{
  "n_layer": 9,
  "d_model": 448,
  "n_head": 7,
  "n_kv_head": 7,
  "head_dim": 64,
  "d_mlp": 1792,
  "vocab_size": 16384,
  "activation": "gelu",
  "norm": "layernorm",
  "norm_place": "pre",
  "norm_eps": 1e-05,
  "positions": "alibi",
  "qk_norm": false,
  "attn_scale": 0.125,
  "bias": "all",
  "tie_embeddings": true,
  "parallel_block": false,
  "init": "normal",
  "init_std_qkv": 0.0245,
  "init_std_o": 0.0,
  "init_std_up": 0.0245,
  "init_std_down": 0.0,
  "optimizer": "adamw",
  "lr": 0.00043,
  "beta1": 0.9,
  "beta2": 0.95,
  "weight_decay": 0.17,
  "lr_head": 0.00298,
  "grad_clip": 1.0,
  "warmup_steps": 582,
  "schedule": "wsd",
  "decay_fraction": 0.405,
  "decay_shape": "linear",
  "final_lr_fraction": 0.0,
  "batch_tokens": [16384, 32768, 49152],
  "seq_len": 1024,
  "doc_mask": true,
  "train_tokens": 289200000,
  "steps": 9741,
  "dataset": "wikipedia_en"
}
Each number is 128 + 24 x the weight over its row's rms, rounded and kept within 0 to 255. Layers, rows and columns count from 0. Numbers have three digits each. The size before them is the row's rms in percent of the matrix's.

# down: layer 6 MLP down (transposed), 1792x448, rms 0.044, rows 1051-1110, columns 0-111
# up: layer 6 MLP up, 1792x448, rms 0.0449, rows 1052-1111, columns 0-111
down1051 096:119115135150148123109165126144081125120128177130122141142090155082143140149160098106128106147121093143152104118159140132115125091131147135106125122134130117115132124148187086152165134091125119115122123136103115130141130136122102118128120136133135119141169108161106147119106133113121127121114143120136129146102126132167092148102123155172
up1052 090:172114127135109121126091140149117141125137080114146179105101104109134077139106082121134151101159129139119111160101127146170153118146134119113167144109110161088163107119142128077165132118148137168132086154113147097084129122139109124097132113141131143129158103130143138162124136123148079126079134102115129161140059185112177124152134097116
down1052 089:112141152096150111148127106124135134149119188113129136138123170142118121139146111115096091153085118137160090069132174103091155096141160127139127097141160104117152123143138092135124120120161136111110136122151139177165080138112159118157178095165171113112130150135071140142123111090099167116143125086141148124127162041153081153120147121105
up1053 113:138107144037144146130128124100132131137077109115132158115140140087126107133128135126138094167113133110095113104140139167110126149130160173109124141096135156139147142118107143141137111131140148144116145142111153143113136116094127103139131112126114181134135117154122140161138145131176118148123127122113139143108161122133134129138162089147
down1053 128:117112132135157123153129118122123149132115156137158121181156155147136153153096128169118136116119130146149088161185114153142154144090126105163119145107134108145117146123148107163164098146115141103145116116126127159155136145144121109134129102120148124129113169122161163123138156133146124169145105101157110132134132070157060123079087150104
up1054 100:152154157096159127114141143116117089145160163089177123102079093130120108148156107142140152139134117145134144136146113110107163173132124134096140126155124153105147125087134094166095114138125117100120142105164084152086135151148135122113085170153101146111095141145134117102120130093139152091136111155146120132129121148134197098127110140114
down1054 094:111149076149116130131114103141172127102127156171139143130147142104146141129123149054132123085153146135097136121096148107082131121100111117126158082108121123115121128094150079098126127095081169138163104133124142099116156099094141103106140112093119082092147128111136167155129173113109071133129119120099134128141121126111147134113118117139
up1055 100:101160137125143102105134130093145157087119170109099126146155093124123113095124121122126112128111157151168123121137107139091125129121115135115165088124126142141125134133128132146151137128119087125133150137155126110145130144104093127161134181069146113155145121137120080119082106120174166128164192122082121142170175124162127143107121108168
down1055 103:129120159143108169128113111129144112129064152155093118145117182135109127155160126140160108158116133051103135155113129155115070109145137139150113105161173186128093143157173117125139102107103155095134135099115135109110114162117122077141115131191140127114124131172137097113144171084118113123093093138134132130125126117140086103124080130099
up1056 091:110169127125175133156177117126102147148105158121160140121104109147120140134129117126115145150140119117145156128077114129083176128142114131136129134110156104101185094108150159084129128118155117124131141141080110140135165121165107130079143119131145143108118148133124129103133138127166103147106146124147095088139167134099114103111092104122
down1056 092:089135132129109110126135147121116145100078114154152125112100095142091116122140128158145141110097106126112087153091124124123125140099108111109142137107137124088114103108139166159113098128108082174112145135179160103173078139146153135146149104116145141074148137155137107135106125146114164119139114116178124150151128156126152157110160149129
up1057 100:161143116100127133169150076123126127143114122106106181071125109175134160092108129159121129089119138167136136107118085108111146125118122151095119121113104149099145118149140143101127097112117114113116168123157142091131127164144112149116125149152117125113140130147153113124131131165150121154125136150101151124113148126113117084113118145117
down1057 098:140105131134136112142106138115132148146114128124155119137126063087132124143172168113095134108125160127114140115123123136133131140137145103137161141106101132119149141152099142152135096081101152124133153114132123133117146104128170152113124121131154139138140156147154107148148108130140147125092118167173093129128117155100122092131120125152
up1058 098:123173136124162083116131107087155158166181100101142137101119100098124143090151129148161152133101112119124137134163123110117067157134161135073105110140107124078136163121121127108160092135115107104135115150109109172128133105175121124106094110133137124136133120122126121159121129123110102129117115114102129093132152115119136133124114113156
down1058 091:188128147153111156121160123124096100118148143150139146154105070156136140119104154176133153143125094145136120149114076151127149116139105100152150103139138145115119109062184135148170125125108119107137132195147101105153164165117137155138152171121121110130144122125088135126159116159173172141139143086105135132084134124117137084116126094144
up1059 095:130129128087123155143121143073136180133116150103126120120133157159132164116095198109180126126105131192163140089111136136126111108157167132123114114162082094140145120117110125112142142106141110140109110141151104108142147113100107154138146163061136154141143118159145091104141116105126142131095132088131124125164129098128141167145118108104
down1059 094:139114156144130126159123158158166136139130125150150118120138099155111114153132111147126136149126120109147103166151132120120125140139084134140153170143074161163103144124106134149133104144132140150121140157118113163094120124132136113150125152117135162133116189113079109100112121132120143139135107101114116136129101095162091106122120139109
up1060 098:127104138118125149129130150146162095138186107163155151128102148117188106138135125096164139128115168128111139105136085106186103121128155138128144129130159120121134090125127133122148124138110111171092146183115133138114172120129139153101133092109095128122137117114135145114144109129129126104170132100141106135103121149109163136098187128142
down1060 094:152160154163084101109112164126114136128127142131093115101158122099088091154181098145049144100165127108066102096094118129114147111116148146145119111091138155108125151166117135178114133105130128108182111091121134113130119114102147135133070111134171117158143192143161127131059145087148151137090131111125161143143109178127097122131105130141
up1061 107:157148158112149121157130138111106095129165137109095119158127095131157131112123137117135110132126152115139159107174076127103133123096080191126099125130097142126121134135111089131121117144134110113142130141139117076093124162080103145083147191142087106107156131155156199145139156160118099111112173105140103135137081090167121113120143123162
down1061 103:148137143140118093131154120079120149133145112167106083112115141157121102162142122096128078155118161150086168120160106123173123138082130156124122121078119104148134138111086161119130139131112112097156111160085110115184104085135107103123139128139146111144184042114083150095139165125112101133123106085167101111147091121088179118114150132134
up1062 083:084125172114119125155142155161118174140141145174110124121111108136132125148114115107173148148139121075145107125140123099131117110120114110114128130108094115138170124103112121113138118124104104090106133146107133118083128129080108133123117132132164143116112143131106091106111094124150140145171148181170137153140130077110136117157135127122
down1062 087:191153108097164127099113156087137119130143128099113146132129118110130098130137112135133129178149109159099151109132160097121107134118121138135119109127162140133078115121117140129124132183139095165095126121117140144177131104153103173122125171154111122157123118145123113113123117099097135116090129112124129129105083171162152140102153113109
up1063 104:158132086136146145154083150125183130169113158144136083126094126100143133123107106101125133082084131113140112136111154128162122142143155170116130134089125110136147124135116142105159147150149164118140081123106166117137162127099144093111091099117082169154076122105116114124132166139149123168132121119137128119107129129130140153082151102106
down1063 105:137145122109120134131143131145109106167119148134110123151149125149113114138142114117191096121145091145121121119091107117107163137134103105170128144155123119083119126139105144102127100154142130137129160154143114101156122089166136144140125159123122112107146106163145137103145107100138189159137072174156125081137101091107118114111141134174
up1064 109:135091076131143127125146144126148099118144133129163140127141133140156147115151109163121077137097106124155153173117101116118147185145138169144153132151149111154174067091161125129099114129150088142143100162106152115100169145121122099085147098105088161116072165179083136182163138129114114157148154130134100142152086092126124149129160104155
down1064 107:132110150141145154123123168145153118118079115136131189124111105139146154129134143094131129136073095101191143104126159080107099124119105133169143128099146151093143112142169138143111126111122109126151085168142189135173124149160102167150132140135150161112076169119087123156128146149121109121107115110128131092147149120091111124139121136181
up1065 101:124096123141133079174095158119141139156126131119156157122123141168122139131143113163141124097104159141144102143106150135143079137151119151117170071114101125137151130096076167096128116157127155114118138141084140129108126089115119088125110124127115118168137123156102071107137112198130125101129124139146096149103135087162136157125155138129
down1065 104:092124118140122092105126098111109115129086122100075146143127130122156173118122172125139128104128142172123137147144126139155135130095132119115089128136150127148111145129144125130145174122117127129188137144134168100168148133128121143084138109105150130120122114118172109145154167102125163193096147135118128166125159109123112102141089157137
up1066 103:139080146151122137108105165131102143148135098119108149073150094128089125149114131162125123102089163113116145133118108134116118071103160108142114121170165180133132120137144116149158109133160127150096107111141101145086167144101145082100115127086135159130102148108080106166174167140150094126109128119101120131164098123143150146122123078162
down1066 106:137137099158132097147093125141100130088114148139139151137152117103120098145131114140141136132097157128157109124100111132124152175141126121109104119193116097138144132141095124129091147167146091126173121129137133146150143164110122160141124153106142135112116135104142153131156138160136158123137126143110118151149086106135116124104135137117
up1067 102:117106146104124131119095161121105167117109146130149144132141142109159120121134127141126099134150166136182122095127110093128114154099116142108127097134125116148172144136051122124135122157140072115106144172069139102120166156156111119133097127129150092145093122127109108122123097109112133161138122087126135126092140162128154163140105152116
down1067 103:091136106150139134184132105121118131121093114131141118122126120134139150097084140114138113148117101156086167097153136141129136145109128130084123145151121099147093103140145109113132165084147123145097169105130123111118110091160161110140152175148118124087090154164125091123164120128105107130111144159121149180137136095148147154149113119113
up1068 113:126144155111176164155089135168136115160135085143140156119133145155146148155133077126185114113126140095145149114115116180187118142126113151115144127119131167140092135147141114092078095115120154127116141118155076148074164109129128141121146102129060170084118149134128167104085163146131138118137137121066130089152162123136184123127090106151
down1068 109:106097127139131145139144130144206115153154160141158104097121176124125146133135140103138157149130115068144141095151093119131146087143116157131184130153120157070114109139089082111138117121128129111132132114148099131104128120141148108155092079160109169100129130084143109097137124142121081136185120134146129109120122146137114136124163098108
up1069 109:141145143112128131157144144158118162114128156114095113103113124135156112142075156094107157109163151118147153111198127166121129123108134144132098113134093119101116124116111109083116152126124144116098084145122118145126113158128093181166103159107135177156141124128122090117107123092114129089100115135123155118143139162107135164100121110123
down1069 110:136148111177085199119107108140117113136133150124091178098099146097112146131133109147147106099154130145068083151164152131145123079106114155129156119165128123136104147121129109131117150124119060133139126128126102170140110038138100132120123118149126105138107119131135164146150128149137126123127110163134129131140136144149089157129135096164
up1070 097:117140101142140152078073114117134094139093148137144150089083141115143107107112083106157124117139123130150147145154137121138079149148085114123149128111123162095127146112144143160151132156126212137112088186087105091116089150184152120139131128141141135148129114154140139100124098139166128134139132139154095113146106133127136157079153110130
down1070 092:116139097088148124129132102180149155138142131123120115138078178149170139136104125114145113165124129106091097141110126082113173123132120145172131111157154077108102108113108144128128190153148125109115132108138154163164069108091099143159101155102141102099125115109129159123153101126123114124128127125117121114119181105141104113096135145125
up1071 110:138132122129104111131149113153103136109143152095143132131079138108165112138119119138123187125109140141136163102180154194134152151123158148135122096112111184076139128108135064137170132184140182131169132157100130165134099148135112114129077136086083171117115123168103145101150125159131110137166140130150109122113111161116140103192143139137
down1071 102:157135115164127189142136112139116095130136138138140153148116153155134104135113152135122110111158103107122094144084087130127171138114138137137148116108146124103123105132127122116122136097098103120139143137124098165094152140115180126134106139105129114144158130131129137094177150118108136139113113089144140128167116131149107161097137142118
up1072 107:158120073075169110091098130110111094155140129141132133130116161129107156136133154166121116128123139118127164095129096136148117122158167118117123139162155144113155099123125078098135137106124150160158121142135144139138121103136153098096106126132120087133084130111126148124154129154109096126138142122151043175150111071151109096171149117138
down1072 107:091106095125136108147100115095126143161082128102111132141117110141097097138101149159076093140102149111162090114125101153112122143151154106105174113138112073105148116121136198109173135141159107110130155149107128153119156120130088101093107147114154140157151132155139123150100151143126126101145115098095123091136123099112132155190119118121
up1073 104:178171108074141102087151129096121072113172112132095144130078125111106118145119142116163117157149117167092111115139137166118118109121175140138099069146101180109159091133099104112051164172146126124116178157094146126145107149142102124121094167079149094135144116138147117161162154103157097114153132119103105149082098102147118134136125122102
down1073 100:172103100152109147133127140136132165114137147156126111141124115161127122138161124132115097174131140135131118129111152126112107131115165115107127137106145117132127150149029151123107149165101126087162114124139128144137084122150103127143126154198120147181162049100126105081157143153102152122135104124137114140148174124111119103106128126096
up1074 090:151093092131128103092102091130123135130130107147171189156127061132165124138085137092148142093109117136101124088093127104110111115146136127090136136135123128121121108161129158093101134178140124106130154121132130095142148147154136113092129138157104125176131117115101126133094128108117150133102138114095121176109150117105121123148141101130
down1074 091:126151117162134149134151153083139165145146164080111079138099125132081145116147099139105148201114113138161077169147141119155099140125134128114173131123091144185103123146201129135175133094131160099110118122117094160121156129077135125109130124141141157138110163115131126141146128122155145125117115107153149093142118066132097116139121141119
up1075 096:117143071137119120128141100129111089127094145168126157128138124157118095114138186156147134178154142153108133087127126120094143124151099117124117106159130119135144092106097082104135087140152115137110139137127129102135116150092159116136119202089122158163165113151121106121123118111115116109114098159119150105151116196119119154148127102122
down1075 097:069110143094098148107100148109159172120139091103098145148120103153124140128133130135151086108124116113165108138108110166143086144145160189119107112121120117141082131127086112105110127134103119110111132128114173125156141161106080140126146120157132122099120125164088127132140116085097184160103131123145159120125132087140073085139101132116
up1076 113:103099136102152138091106136086179145128087114128149122103111157117099094128128115148145133140129093168132119112129125115145097104090124162113121143142103145122127116112130127161122123153132114103127120113151105129152098115133124095146112097130147178115127145117118175172112140091204137133140124159089142092131157137115140129084118143109
down1076 117:087156123142130084141128163131106146156097085125139138122101156165126096139149103171104135116161112122156138130123113110124106092132140131134150155112121160103134085107077083111140157171158128117128097095161151148152128128104104136095094114134131178147180131141123164121120140167096133116119148121133185113145093124147091151141152130156
up1077 111:163115087106171135130166131127098095107129100137137155146119132131148108076122162116149118137169125109128130081126106168124120139172120120146146123105171107100120089149136105137141067119163107153124121137104133108131136084140110106171167094117131147123166132137106119124119121121150122096110153152096166118112144160118158150126139106124
down1077 119:140144116133092137113137145120118132158071128150126134124073148133137098194106142108110159172149111109149147143145159153105119158148141122094133135158136100138127112089040119151130120120144074133144107157123125092126126111150161140154105116131180134119105099142166136137074167143171117128097129139163159161118124116140174135127125109086
up1078 100:142147133088159135115112096170104107167106092094145146160095101104133093101116108129170141156128145115131112127128127130114139111185134099100143119136115146127146075079098099163112136154156089161117132135135150135098172113132130162121135111096127179113101133112078129096123105128141169183130119113133081129159129146119134123207132090135
down1078 107:076121147127135101120127143121096090160085083143147101138135124157075127119125158141134098164147110141143141134170116138139139169137157128115129145134135105138122171110077090152102104114121092104160133096155126133102116101083124098111099083101144150119124157174122136146122132092149160147143102108171150111078121116114133154123114141105
up1079 103:097166104137110109126137129103153137127128069107149124145088102121126101105092129119096170119095162143135124138136158117127141189156100122150124129117108105164160127104130155056209146127118109132119126115103129086136148117132127141122146125100091120157167121122161134140132151138176087140134172165099144155133155099145163155150139163183
down1079 099:164144128094083126124095138092149096136153157141152116136118129119148119139176136161109120214105155084156118123169089134104078139122115111074147170111136146103142147155122097132139119070154132150118098127119117182177116104101120108154123136163133111167136118109107171104084140102110143096119131132172150120151100141143155148171120115122
up1080 102:143147136094169142129140130142158118132155140114112113095149141099127153134135121145125145121149153118142112113154151128138137128153088163134204085076141124155083119108075130139157077160137083145107084086085133087137117108156090157126097127136150106126114130138114085144150108109144133127172163130118115140096158139091124113123156126165
down1080 107:073114111124128136111150126146159096150176089143134147165098060122141104137108159111147138148124142124120095146094104135129119115142165126106102146137102130105165095163163150128132162113105127121107142157138135137121147131154140134139154154130174134167091112150141102112152125117144156099169135118098087143153138094119160096147139086153
up1081 104:138114113128163133145116127163131101146134109140092134159117153127118124129116156121101134112126110091141115135144097096137131132118125125095135110129154101070160109132155139157123131111136119133105163154108110126134167123119140098086141129132135128094147179122107133156098149090142111161132129144119120170155123139125159125095101131132
down1081 104:105110121126110133126111138065122141121133132126144103112122096135091145109125079122132106091122163124098117115146150117138109108190077100140136132142089134170122153132117144141129104148087152146130102115162110121123109101163156147163135125140170104159089086156165123140146128171112164126163116112128133087131127130154094128152160153118
up1082 110:119119088119146116090103181154138139223136164128155127127167142148120144082134111141118076133079106117085119112083133102135094167109127110090167097110144124100106108151132112121128148153100137140163111155121138117129146131109113150076119118133140165119137139158126088127112125129133117123125136105127100117128130155106096138120136103158
down1082 109:093131126100141202153173158134119137091139088118096121145095138113117156140127166098148157071142141118154111154069125132105133128130134112118115082087155120112156124082145181098147113096119128134138116146138101076136161127133108135160141114142111105129105112118126117080158142113115140127145122136089202081104118140101177155097159124123
up1083 101:133134141130113109129098138117116107132152112130108168150113140130124163101063131138086139108149123135105149129121144100151165175141117105121126140151115119108124141135116137120132118116169106149097131111156097109128091127134147144140104114117137108157109123152117144129109132112143149084134120154115085136137116191124130103100157090108
down1083 096:143131141097127134138150127103123152138124090164081129182118071096131114162193147102137082177125151122143116121110127140126118110131102129132093118132126100139084172136106112124108140123126177082119166136119130153081084145119114118139120118138121122133137119122110117138145111101087150124094130104107154138129081171108138094120158111134
up1084 100:141131117133117120163131164151140121114120144085101149100148195122105150111129087127134163155167104167107142104145164166100175142152115087147151112150167158125112104140107115117101122121106110117138130108125111117129106124139126153162076154078168114149116105159134104155138148140135109131108115160125107117086109160124105109129112151116
down1084 104:175121141116165176142122112138161115128110112132153122126123090104143134132124149110161126154086146114125093102134160134147121138101112161130139080149128111081122109118122147178144173173144096111132110107127153111120106153130107113134198089138135140157156118120170131169091146154139175098113099129104180144159142145126082134149157156135
up1085 107:127151127136168115155117123131077099118113157081115126125102161112106139101087117138102154114137097167100137159153074106107132145107136152120138093129122128113087140141146128167110109141098117109125086141149109100163109143151131127139160117133136126108146178134125115139147143107142133181151150143136152136152148155092124156110141116135
down1085 113:144108084106100114145117150126129135114127110130153169141151117089151130142127166124154125128108147132156114066156119135127136133113106103129163105103132124143128154104135100086148130155112141122119136149108126107109141137121144150138077172127154136125144119111117133106122118108103091137123144120088145122137122100139157087105123162143
up1086 103:102086121139135161143081105091141153149112104167179196130100128127127170138090108116125119112146135112174137115126110117161130122166117129101118148142096144097114148138115145088126092108141121147126104167111151145116121115091092120100119140150139143172119124149131083108104078144158118130144160098133133134103127112135144165101111104134
down1086 100:087147149158125096116128108113115098071151084093136152120100105109092097140113138113110144086155109127142084106122141117191103107132116121118124141112135153125130107080096149148172143111154122145154135128098108143164156123128138153123134154141156087119148157098115214125082118082133141134154132141168119148111128091126084128115116131121
up1087 101:146137127102097116098132135115184118111127113139147111074120107132075117144154178144136115131111153132056127111106170135095100154112150151105144146152153137104117110128116168091135173126095139112123126107115118172106141130085138160109109094120136175181133130139118080136127161140142099106115159115120120087144129154122119092118142148120
down1087 097:132160119170171087111148176127124119122149165124107119099159111116103109118172161111167099121123103141110157159139103146086096094076160114138134093159143075096126135132168138147118102118107136135142075114149160134119151073109109106120136126124140162132175164129147111106132195125119097136100113106126109140131141151121141109082089127135
up1088 103:144094173137129126156120161148140142122108125092126085070129129154105167135115134172115108087075129145117169169158112122087141172117119141099163104112125131154138124144134139148174124131121103150093088158132137133153126155107128159143143109121127146143075120144121100152179180160181114122102135102099085132167165136106124170131132103155
down1088 109:062076103120148134141102101106085141138126157139124178117129119138121138166127126062173125153116115115171094096103142152141108144068149115180156144165162143132137138178097128128115133139093118116143154119143125133124168104126106091123113116140116150182113155153118139093130139090119125143133123158139128178172127126114124095132153183134
up1089 086:136129053164135142174090132112120160159119116115129106111139147101141118098164131134172160126136125146119129151141104151122149132110195161135137095083104157103119139137069145089114106183094114136167144129153127155140135114130094109079128185110121116100116140134133123172096113101147135099106131160127160121125147130122084141123110115151
down1089 083:132132166122098123151162134165104097122130131110151131140155139127147155155129141120094133090110167126125111106124129138189091132150200178138105148114137164156123119124089134160128098144148120158075146158122125160107143129123160148172112094146114093147106130071137144118191120143112130121113119097114127123130117112153099137150136111137
up1090 091:145093176130146130133120146127101122116102121095106123143141117214129133112114116119125110130108159117116118145144092155117113140103106119128113148134146120122116106140106114110139101113143116191152099120115168178112136133148075134122111170139103130121137124134109106117099120090163135134124149100127140146110126141134138115145146106137
down1090 094:093120155085168126121120110148115138163145109116116109119106128137124117167153122116135074147134091122117118145148140142115125129127106106142094162137119126176094146133085120118127161127159144109120143116132138136160123114127143127126156142091168109127148131107123083149145118125082147127140115199098127138116154126119099123161132157111
up1091 095:135115110123098139094155139100128096114151128143133185110141146109054101118085133154142117102058117123124112115132106123149111119119106107137168123116125162075137142119156176137140139102133122135122112144093122112101127101143143102142153153153142126118099143102140123132128151157129140151152135136140115132158101129127148126153123108131
down1091 086:150112137126147151125110115126090121173140107142123105142119121096130115111125150114137170100140125118150137161148096156125159156155103138119132143143131105142112119124139106101107126154094154145142117129129179139123092151123123176111145112120091143118122158154172101113171139112126141117119114111118121091118147147151129110112139125134
up1092 093:116145120112112098145115129126173155128132116112163158146121129150146129089150117114148159125160114114123146119096069151089082136139127116091101117103090122107149140117114107092154143148124123132092171183118149169115167103121106123195114194137155160095131151177158123152112133108135119137128140120111143098180130098109137155126127096126
down1092 090:113124106136148100118171111109124111155140133114112091113092135115119095113095101168123142159134120142122146156112142098128168105134133124161147153162130150079117136140115153168141144142159095148145091095143154134160144115140124133123110108106120146127148161102126137096134125144109128115182118126130123094145143135088158142109123143116
up1093 102:113060169087172122091069121150148140151141085129124141124124114128102085147140124170115105136108146163136149108156118117128057149140123131081123150122139124128130152124090109108116126137118155117120086153110113144118120166103110112111112127135152165118145131148119107178079112107099135146117120164126140129146106096148112109174156127157
down1093 104:093140140143083119148151121129108106142116096129132121112120109184171138133143117113120121157090143159127163124136104148099128092144120155086126125113117076160136161106115110110113149121152076116118121082126098090153136118121107117127158105084123127141158132107107130143156128167105138121118155127154163105108121106148111143106101142133
up1094 090:151129153110175087140120102137103141107163146106136110172095118157170099124153121148116144144120141084110107132089136085107093096166109099101181120120125148143189106127136099141105130169167118107106133098114087156135162153112107111097132094153131143145122108129125190149085169136128078164126107115138117140114103146131129188116122077109
down1094 085:091159128159146122104111098138093088121151140123108188123133111127137101103125140137142145128081078125148115164156145131140150141134137160129115099135129102139127175114151119105103121141121081105072134149145097126136123110108140111157075128090118125132106093143117106123143085145105169106145122127142146105129135128133134141140131145156
up1095 102:121163094141140099142110108108161142149126126101103130124093184118109118121109133122134131116106125141160151123145097129104132133130107190116138122106137139088105157123139081129124094173127162108111116133128115130087121097118064161135121093122086114137130129152142141094116146119118123105104126117113132158156101106148116130139144084160
down1095 103:146119163149117111139168155159162139102139100143144139122148108113159118128157098146117103156115171162083154106118121135107122157152106186137104173122107103117145107146139101141157066127136112097158110129110138125083110090117097099144108132132102119146161135134116221118129115173112108127138171131123115130115124150135139158126162132133
up1096 090:137113095123089155126136132083172142099125155146137145087144142086134174118171131103124132154133132134153137139151131074095127124149114113121132108091170137125189132131172128161126135112175157128170147138134125108144149122107121127150145124158131152131128112113105111167065100141120113130076120137113112165089110103126115139123160117141
down1096 084:120136113131157123186133125148084086148128119153157139126154092100140111118072113117139125140123063156112127134124086104116143122112106125129115147107125093135099131147102099145102109103145131149126124109154126126175094158098145153104153134140074161094139131156149149126144153143084142168128119127192148123102092135144107128131155124140
up1097 100:148062150123166110091113170149140138154130082112157115122116139143119140110135152138090116101104155198124104121123126084144131159133093105135107153130109129090145134106129184131112118136175083152118073127119107120113170091102165135110119140133164125062098159148123102149112099115133121141084117108109110127104132138167147161116156114138
down1097 092:104127139130092154161119119127122137166103100143096132123111139145150138142100127122122161152156103102110128107162147148109132112097167126115118157134100107136153099101142105137131156063070118118188133104091131116104113109149131157155113087142131147108173114134117112135137142108129128145137126121106169136124147090114082129130140118143
up1098 107:161121159128130157143114153168130117140109095129076137135130080132118108113120135154140174147092123096113109112127089144091113114139151111078110115117115157148142104138068115113115125193131134125117150136115168138135103183107101141136094152062118131110116115160121142155113137134137116108119168137077134132132127094167155108134141123133
down1098 088:134154138112120137134128125134136113111145112122139110144133096133151130123112127134145148096103141085150113120143090120085127137116106105123072152107141118106129126144053133137126127181151121135102128129143097116162133193084130157135141137178131138111117077102119140151138121112114154124133144110134142148132094149114100127132140119146
up1099 096:147142111126110093115126121130139129119131143148160172134137117121129082139132135145083184099112132118145140156134124144122140152149123101108061171139097141131120095175148142100140107117163184119115126121129091155138118126095123109096113136174107166123130171130156138145138138107134102136154134175138150151149116138129076106091176123161
down1099 102:138152121098119127140105070122130085150101145121162128137138120125106184123104113112126131131118108160107128100125150115161123108117114118101110128178128113168119148095148110151141114108052109160139142155140113135125136099121125135116170090129115170161097126126143092115115110125078183148117144116181114130118163107124144135137160134112
up1100 102:113154132103109107144134089144126150099143111137193142118118136135166120100105065152121131087150106153138173131131128145096173178135160109140110131164119133123136158188108099122112145125099144164150138150131143141094160118144122141122101130145122128092139109151177152149184110208157112124123150113155060116125109129099123101126131118127
down1100 096:158125083097132163105107139150134108100136132141143126137133141102124105142101160156134130136102146107141142123111116145158131123147107146141114098131156115100099173154151135102145161086127187099127147110169136127124112152159153175148145119122181141115161102128129119106116168098110107128112116107172125160120131093100146075136151108154
up1101 089:144094145120137135136086161157106187133138130139176132183126126201152100106144111147099142109115110085118131160089130107175146140146156135136156165099165114141142109114117120149148127130097176141070120102141107103083167124133132127079130106137155139128125141141123141095124105132108132107105133179145159122140110120116150122149117143142
down1101 083:095159106083134166158171142110144138152125166135124119150104157106130127144137113141135098151105114169149123146164143097113136112100130109134115115119086149113104161068140151134118123118143102102135125130134170126129141096141134057187172123151172104136101120124131045086136143115137146145139108113117136123132101110149153117128106113086
up1102 107:144104100136182118122115103099062100142134159116077115129115131154157088140143138166150101132122136127077172087157148128128096120130154123076123142153140126160122135157156144130120123127138130161162094140141124113094089100119117132137151111143145168094144132144072154110115129128138129127156152123127095132101127106106135138133143080095
down1102 110:098105127160149140135102095120138107148122107149122084160102151132111133147128139094124115120131119136127120141156129132107117136154128146100159133150128126146123080147158134118101159108098132149118112093140148107137137118117142099116159115167108115132074122133112132111162147170071150147095172108103151137114131123190095137094157109109
up1103 100:132117132118106135111138147158118126146149100129151112109163128173114137066144112142131111131107131133164168142119142129129131121111149109148126127079174106123129102119105078113163153126171123132103098129153129165136148122107132097094135101102156113170152136119130166135147142125098119107131146146123090149115111093172132156129123123151
down1103 096:133146116123144118136151157073111139083137129172108121141119150076116099165152094160116163143105137067131128158142082151097123168165111089107162152138115124115130145131162134147153146111116156101121181081100156149130122131164112112140107129143086164162101140137146073157123145132094136127141098098115081131154153156124097129136130148107
up1104 116:142085118095151135123108089122194149143120098097152161120068124139150114130101078119129169064132168099137137157130129155123113112146136138101138131135144139128155122090119131112139086142095101136117112110123137111141140132165129151111118076108090098126133137123167144126112122167149108149158147125114094094123141114124141089099139112119
down1104 113:117168157125107170132101111118115130115134132131131161145121187102115101174135130132111145101197149147189111155153116118118134103088157097119124143154099173106161129092116116157152128088087139132162139144152104114147112151120101115150121109098121108156159168127123148094124115126125156180102166103131127084087103146149109136092109134141
up1105 099:177146126144127138116135126171142095167127120155117142140100127122112123141111152131138117115105134103148111093076114101126121164144103127067108136130157132089120091172068136096176132140135142138118134128127145180121173130158117128120120120139130189076155144142082102106132100129132100117147118150110141160131140162089133134149123136143
down1105 103:080118133091100167133130104101138128126136130133117121143108168150118153107127107081102123154127108169126113133114122116129132100159117145183141148110119121166094141103085101098086132186108139125100129091125115089135128136145149113128126132153177127111137190109159128176122155126081144146173138143090107111107135109153089137110089183103
up1106 090:127093093112126116127137144168160123121179128131086161111153135169108153144114156124133125154078139109123173121089091133150143136144150151164128073111130115140109108139115154124139149111093152099100120146088119097139176147168105163080115187090127139087105122115089155166148115126148115136101158154131172117159104185104159140120128101133
down1106 087:106105148168085123095138104075088133107115111145134121170110155135123122150176098113104086124129135173132087117153154119102114103158152115125129107137118150107149147155120113122121116098095150100154100129146133136127110134100137126129160101185163078142103096091114132122156151129117154132124107090148151105110126096139137149119171102152
up1107 095:125134086143149123150081106120084120176165135073089107108085168142121140086125128147126172141101132127117138116140126087163097112127215149112142124104140114109143136147111154155124151114135127111133149084112173208113189101176108116142111097104116146074137199123079183132111125104162107148103139115122105111129159139138100169126066125153
down1107 091:119164226136131163116135119117150106091145134173087196091164106141103132119123110151097126169119115141155119137097162160125101121094110100137137110089153099166088115120156117123118159105152112133127131119129105153093137174103119118153134123150119115144135106099168137121105107135108191090147157098143167128181121114135157095105117104134
up1108 099:144143063115096120131153111170168073141142105122135139112165140134143150130153118150113145124135104126139158085128144132144099131099106106119113113143130120115102141140117111143131109112149103139161136119124087157142067134155129127164094118135145107099124154133148096148105137138208114108112163139093137085083164119114172132133113091121
down1108 097:130090129116108137112146143128099140142131105134127086131139120148094114133143097120155130110148127165149143128120115083101147126139129151128129118154098121159145162106152177107146122051162141138092081143132119164086173112119092107153135150126186113131138091159081134159093152106145141172121117100149087155201114110175110129135116150128
up1109 101:127156098118165118143119112130138104146131142114128148147110139165108092153104143140118136087118101120129116169087084145123114154120120120126147126112129128141115157121137125130131139145135148108112099093125114091154177108150094126129160133099078165127157163100100158103148173082135098124136142136097103119114129129133137144156077105157
down1109 103:125126120182116150115115096163087154157125172137103117141129185157170172128169135074101115157099147108152165102118108105137091123106113138156099150130157123122110134162112106113101155175096128126149141141105114138136126146112135094129164105141158110133164152137160161113111157131093096114125085131140148105142139131136174131127121127151
up1110 101:140128126108099143151138123102139131123153122135118138100089120161131112134133090167108150125134140158144153119165102084121117118196111137105143165114143164122104105134095134086128096159150093152137099159101113111103133108118092104125093116111126197125112132130126131138127111130092138164152119099134109130129091129146110099163138100120
down1110 110:130148135103119148110072122148106089141076140126138118155111063132145162117095116142126104152101065146107156101155107147139145109084135093109083086129182144116144099154108119111140105133125137130159167121120122103155149184119120198120160121095117161110147096139140115130116123120090140100101120153146158129111116151101118110101072122088
up1111 093:112126103115114148117158153135133136091115145156140138119163141148170105129132146089122143148128085197124149126136164108119127133096112136161129101148126124155150144115147120120125123122109115125123144142132086099113142143110138126059125136120119090114092110143126113104115148165146139169128126162151140147113096131093133113142135154124